{"num_attention_heads": 4, "hidden_act": "swiglu", "positions": "rope", "parallel_block": false, "init_std_up": 0.0251}
Each number is 128 + 24 x the weight over its row's rms, rounded and kept within 0 to 255. Layers, rows and columns count from 0. The size above them is the row's rms in percent of the matrix's.

# layer 2 MLP gate, 704x256, rms 0.105, rows 470-486, columns 192-255
size [ 95 111  98  98 104  93  94 108 104 104  99 101  96  98 113  98 100]
[[ 86 141 119 142 148 113 152 102 107 137 120 161 107 147 106 165 127 142 123 129  94  92 120 132 166 100 155 104 142 138  79 155 127  93 168  74 146  84 101 108 111 139 171 142 144 159  97 141 168 142 135 132 167 131 112 151 128 115 159 122 106 134 136 151]
 [146 142 120 138 124 114 146 123  98 173 125 160 129 159 104 113 102 112  99 110  78 108 149 118  66  91 125 110 130 116 107 132  60  98 131 114 175  98 105  88 153 127  77 144 104 133 178 139 113 114 106 158 101 136 175  91 101 164 143  97 163  93 117 111]
 [143 136 142 156 157 113 141 135  94 130  61 103 130 139 123 114 125  99 124 127 124 147 111 147 106 122 167 127 110 106 117 143 128 136  99 102 112 154  99 107 119 126 106 167 209 145 138 117 139 127 129 133 119 132 101 115 151 101  78 136 104 154 146 129]
 [ 83 145 109 133 156 117 145 131 122 104 128 131 127 179 148 154 147 146 157 117 168 159 107 109 141  79 133 127 115 162 181 124 163 139 105 112 135 112 156 105  95 152 163 135 134  99 187 132 153 130 103  95 146 160 167 109 150  94 123 128 118 124 142 123]
 [120 146  94 129  78 167 143 156 133  91  89 116 154 157 129 107 143 128 103 154 134 152  98 156 133 144 164  80 120 107 149 145 142  79 132 114 153 118 123 141 110 156 105 128 125 137 189 138 123 120 139 142 146 120 154 130 134 107 129 134 165 167  92 113]
 [112 120 122 104 136 120 115 109 149 130 142 148 157  94 164 133 117 130 149 115 141 121 123 142 112 127 159 135 100 118  90 141 128 142  94 153 109 142 107  93 156 123 159 147 160 124 124  80 150 128 105 104 131 108 127 181 111  98 139 126 146 150  89 108]
 [113 162  83 122 135 104  88 136 127 121 105 104 144 123 129 110  74 166 130 144 150 124 139  91 121 128 115 169 155  99 144 132 135 103 102 148 133 159  86 154 157 114 146  83 154 118 158 155 162 158 134 125 145 145 155 116 129 127 135 121 112 105 121 136]
 [125 141 127 122  86  97  68 109 119 117 158 133 120 153 120  54 133 131 191 136 150 117  60 100 179 131 116 152 129 128 119 142 135  86  92  95 160 133 102 128 107 129 116  91 129 126 104 129 124 133 123 109 134 116 119 113 123 140 117 148 112 132 142  76]
 [142 152 115  76 175 114 127 159 109 115 126  84 110  92 104 137 122 184 162 136 113  66  91 166 139  96 110 118 152 177  69 122 111 109 118 132  97 126  77 133 165 141 109 127 125 168 101 160  77 117 161 122 144 129 143 111 132 116 108 153 153  84 104 118]
 [118 122 135 155 116 145 152 121 163 158 136 152  89 143 139 162  96 131 158 140 134  70 126 105 126 148 144 158  71 120 138 137 176 134 114 130 114 132 108 140 148  93  92 140  84 136 161 152  54 116 143 139 148 109 159  81 111 122 136 135 116 144 134 115]
 [139 128 124 145 152 142 160 110 140  66 119 145 110 129  99 103 142 133 110 105 126  94 110 106 118 124  97 104 161 185 125 142  93  93 121 116 128 136 115 135 114 129 149 127 106  84 143 112  96 172 162 114 130 120 147 126 156 138 149 134 125 146 115 109]
 [111 143  99 147  96 135 129 106 142  69 126 124 132 131 150 117 168  64 137 152 101 130 111 172 129 114 146 140 157 107 161  79  96 160  92 123 117 147 136  83 171 112 167 143 151  97  89 117 122 111 154  74 107 106 103 103 128 107 128  76 130 157 113 124]
 [127 120 131 138 152 154  97 100 136 142  87 140 123 109 132 126 135 132 107 102 118 131 141 105 125 173 156 104  71 122 136  85 133 111 177 112 157 140 194 186 154 114 128 111 122 113 114 104 161 114 128 146  72 155 120 155 147 109 134 155 121 139 137 152]
 [168  80  95 138  67 159 127 151  87 133  75 157 118 160 166 132 137  91 130 123 170 127  98  70 160 110 121 130 111 119 137 140 143 105 119  78 129 111 132 147 144 145 179 142 126 155 119 204  95 125 116 118 120 172 148 121 173 150 107 173 162 144 115 100]
 [126 167 110 132 156 133 131 129 159 146 108  87  84 125  91  94 109 152 129  72 140 100 145 171 113  98  82 172 116  77 100 147 128 107 131 119 105 104 132 116 137  96 120 119 117 114 138  79  73 102 151 104 120 124 134 147 158 126 188 103 150 108 141 111]
 [101 115 138 142 119 100 128  90 127 128 131 123 126 161  87  93  88 124 131 121  98 123 135 141 112 126 125  90 147 123  95 109 151 160 124 100 129 116 152 130 153 128 139  93 113 125 181 155 126 101  90 138  91  83 169 132  88  99 125 142 134 120 122  79]
 [159 104 139 124 130 147 104 137 154 151  96 159 122 119 126  98 133 156 121 126 151 120 130 151 173 127 137 126 104 130 128  92 129 104 100 118 112 184 112 122 125  88 142 142 129 119 138 162  80 112 108 176 138  89 129 111 123 124  50 161 140 148 105 121]]
# layer 2 MLP up, 704x256, rms 0.108, rows 470-485, columns 192-255
size [ 97 106  96  99 102  96  87 103 104 102 105  99  97  92 107  97]
[[147 124 133 127 121 160 123 133  81 136  74 145  95 110 136 157 134 127 130 149  83  66 138 135 171  92 126 161 115 110  81 150 152 126 139 109 143  92  73  90 139 145 162 137 118 129 126 144 166  87 137 152 126 116 119  96 131 114 121 170 131 148 117 105]
 [167 103 153 209 157 138 124 131  74 128 153 149 120 137 110 129 132 128 112 100 145 179 123 147 148 134 129 140 146 167 127 144 112 164 144 105 131 108 107 132  85 139 127 127  91 158 121 143 131 102 105 108 119 103 171 160 154 116  98 141 154 127 144 109]
 [136 129 128 125 136 123 129 128 128 173 155 118  91 141 110 152 123 120 115 126 142 149  67 129 138 143 111 137  90 155 141 147 126 125 138  98 139 161 131  75  72 103 114 133 165 161 155 132 100 148 112 154 137 153 128 137 160 171 134 113 133 150 125  85]
 [ 93 147 118 134 164 109 130 133 134 123 136 146 131 147 134 115 108 161 166 102 131 133 158 100 148 136 146 146  93 147 174 142 160 141 147 126 125 106 169  99 135 175 153 109 132 132 140 132 123 122  96 144 172 110 112 118 132 126 112 122 141 163 136 129]
 [112 180  84 128 109 151 169 141 138 101 126  96 158 119 112 106 157  76 134 158 130 142 134 175 136 186 163 115 151 107 130 140 122 110 151 116 172 160 111 130  83 178 122  94 130 142 129 113 110  95 102 133 158 118 175 113 148 107 118 145 143 143 102  83]
 [139  68 105 133 132 149 143 107 153 137 136 101 106 138 117 171 152 115  87 121 166 117 128  94 139 129  93  89 152 129  84 112 124 104 145 125 171 114 117 157 110  93 141 165 144 149 107 107 145 118 132 146 127 116 161 126 130 129 102 156 102 122 110 105]
 [ 98 118 146 112 100 121 111 136 138 102 109 128 119 153 104 126 164 165  97 125 142 105 128 128 114 155 170 139  96  63 183 124 148 111 114 134 125 140 140 141 170 119 113 137 122 170 150 141 106 117 105 116 129 102 125 110 129 136 129 104 119 131 134  84]
 [156 122 104 126 139 143 115  91 132 113 155 181 144 101  76 109 133 160 124 132 142 125 104 137 139 132  70 105 106 126 106  98 117 127  89 125 155 110  65 118 127 148  76 129 111 133 118 149 132  53 154 150 116 111 146 155 120 129 140 120  99 143 113 115]
 [ 94 137 144  87 114 124 135  60 137 109 141 124 145 121 140 144 139 108 118 113 132 119 148 137 110 119 185 116 106  74 124  52 110 107 147 140 120 166 149 124 132 138 123 106  68 112 140 149 126 119  75 110  89 145 128 131  91 124 136  89 143 101 148 118]
 [119 165 130 126 122 116 115 136 150  98 150 104 144 145 147 168 140  79  98 140 122 111 126 119 157 151  88 136 117 152 142  85 128 115  94 135 113  88  99 103 162 119 116 117 104 167 159 167 126 110 122 152 103 111 157 185 151  78 125 181  87 131 101 144]
 [111 120 125 159  82 108  90 169 125 146 150  97 120 158 127 118 124 141 149 158 149 120 169 151 111 115 110 123 111  82 117 139 121 143 136 156 168 158 132 124 173 131 111 157 134 167 162 135 119 136 112 106 125 104 129 148 108 122  98 149 155 109 146 111]
 [178 107 132 115 171 128 126 125 115 119 136 115 142 108 148 126 125 117 122 115 119 127 115 110 111 125 127 119 127 166 119 141 177 150 138 141 123 115 115 126 108 117 105 121 194 124 121  87 161 124 117 128 108 133 170 149 120 140 116 181 111 106 149 197]
 [127 123 109 116 135 143 109 136 136 147 113 123 127 157 119 145 157 150  81 109  91 109  78 150 121 193 214 111 101 130  94  85  96 104 165 134 107 155 169 128 139 118 122 126 128 135  93 117 163 105 151 158  98 164 108 136 122 138 127 122 153 185 139 148]
 [157 119 167 123 136 147 118 169 125  98  97 143 118 156 122 125 120 111 197 125 117 126 112 107 108 119 118  99 117 114 110 122 106 155 137 105 175 104 125 135 150 160 107 177 169 148 163 162 123 110 127  96 145 130 117 109 126 143 120 117 159 148 121 135]
 [103 144  93 116 118 167 163 140 132 130 139  92  93 129  83 114 114 131 115 106 142 136 115 155 120  72 100 141 127 107  94 182 102 107 160  90  92  94 171 151 136 121 115 120 112 112 155 122 104 121 147 115 148 116 137 122 123 123 182 138 153 118 131 145]
 [141 128 117 122 124 118 101 102  97 121 137 100  76 160 115  95 169 136 128 115 122 118 150 177 122 137 121 114 159 122 124 120 145 134  84 109 166  93 126 139 161 143  96 126 115  97 135 159 109  85 144  99  93 147 216 126  88 114 100 128 117 131  96 127]]
# layer 2 MLP down (transposed), 704x256, rms 0.0343, rows 470-485, columns 192-255
size [ 97 105  94 100 103  99  95 103 102 101 103 101 100  96 105  99]
[[167 108 127 107  83 139 155 120 130 107  95 158 122 149 135  86 140 105 142 129 110 142 155 156 111 144 111 119 117 101 139 108 131 115 125 134 109 133  99  91 179 124 176 140 128 174 155 138 102 165 112 131 111 120 154 127 120 139 152 153 135 131 109 147]
 [129 105  97 138 148 174 121  89  91 145 125 130 117 118 128 150 160 154 125 119  57 119  96 135 142 100 132 119 130 132 103 119 132 105 117 123 173 147 136 149  82 104 106 113 128 135 139 131 148 129 120 100 134 134 145 122 161 111 154 127 163  96 112 119]
 [114 124  91 149 118 142 148  90 164 131  86 121  93 155  89 118 121 130  83 121 108 104 100 115 126 117 128 150 134 152 120 132 124 147 158 135 137 151 110  95 118 168 142 107 115 175 128 159 117 129 134 143 155 120 141 137  98 126 126 153 150 132 119 125]
 [122 151 132 111 140 129 113 142 157 103 127 145 139 110 127 122 115 150 175 134 127 172 127 156 169 128 160 118  68 145 143  86 129 142 138 123  98  96 153 138 131  89 123 130 111 108 137 116 132 129 101 156 125 114 124 165 104 119 133 118 155 147 131 118]
 [ 76  95 123 107 130 124 161  94 143 110 156 105 139 146 124 123 166 130 133 113 109 126 111 169 134 142 135  94 164 111  61  94 114  98 109 105 153 177 108 154 108 149 141  71 129 157 160 161 134 134  99 135 156  77 179 104 131 146 120 162 142 158 111 109]
 [163  99 119 143 112 109 141 121 169 109 130 153 156 135 125 160  50 107 103 148 141  92 149 126  97 114 139  81 123 137 115 135 122 102  88 129  99 101 126 130 117 122 126 110 138 132 116 132 117 133 129 149 133 117 141 139 122 125 111 182 104 149 155 109]
 [137 154  81 102 148 133  66 121 134 132 137  99 146 184 142 107 108 126 175 160 120  99 140 110 118 160 105 124 136 108 154 116 133 118 149 125 106 121 151 126 146 146 173 137 117 124 109 117 130 137 140  95 108 134 184 108 135  87 110 137  47  67  81 135]
 [167 134  96 117 119 145 135 139 111 115 151 195  82 152  98 114 119 127 102 164 135  93 143 120 109 153 106  98  95 145 133 119 102 120 106  74 132 133 127 159 159 127  96 145 108 132 194 166 113 103 113 155 120 148 185 132 125 133 127 107 116 152 141  94]
 [ 87 114 126 116  84 149 109  85 125 107 118 172 154 114 124 124 118 127 143 159 130 106 145 158 143 147 160 113 123 139 152 113 138 141 139 135 125 109 113 148 123  97  93 131 136 157 136 127 125 101 160 131 100 146 119  78 130  96 122  90 103  92 133 113]
 [112 174 102 107 142 114  99 112 127 168 135 141 151 124 164 131 140 116 170 168 156 106 140 131 122 144 171 128 145 168 100 147 112 177 147  97 141  98 161 126 158 125 165  92 128 121 140 139 105 140 156 160 124 172  90  70 138 101 157 145 121 131 142 115]
 [110 135 133  91 108  97  69 124 153 131 138 180 141 157 119 147 133 144  88 119 160 160 162 152  97  77 142 123 110 112  83 164 142 147 133 117 126 113 136 130 148 155 124 132 156 151 133 135 148 148 183 127 127  89 121 172 145 136 120 108 139 161  99 124]
 [157  82 151 130 123 109 164 162 159 114 135 175 160 101  80 148 147 109 107 140 132 115 134 131 110 104 109 119 129  70 130 150 158 129 123 138 138 146 100 129 119 119 127 129 137  75 108  89 155 115 135 154 111 135 157  73 111 129  97 187 107 146 105 136]
 [161 118 148 133 113 146  93 101 119 134 131 112 123 106 116 105  94 106  79 110 120 134 110 103  95 131 166  85  94 121 102 141 118 150 158 145  95 123 111 157 109 129 121 169  97 128  91  57 117 105 174 142  81 137 105 129 159 104 123 140 111 136 150 148]
 [139 127 107 165 154 127 113 115 121 105 108  86 124 132 141 136 116 133 146 135 142 168 138 161 132 133 101 115 148 103 140 166 123 107 150 115  99 107 134 181 213 137 113 136 115 113  98 121 116 116 154 149 113 134 141 130 174 124 110 135 137  91 113 105]
 [126 129 122  97 134 126 187 123  85 160 132 113 112 108 120  97 119 138 115 171 142 106 147 152 124 121 150 105 135  84 160 100 124 132 161 109 166 152 148 168 110 111 146 153 146 127 108 120 133 168 148 114 121 132  95 118 177 140 115 162 125 106 132  91]
 [161  89 106 143 110 130 149 133 130 132 143 147 107 132 112 116 121 120 124 103 136 118 144 128 184 179 117 127 147 114 137 112 100  95 135 127 147 180 133 149 114 169 118 139 146 122 140 105 147 140 136 113 141 109 168 107  94 116 119 111 122 125 142 110]]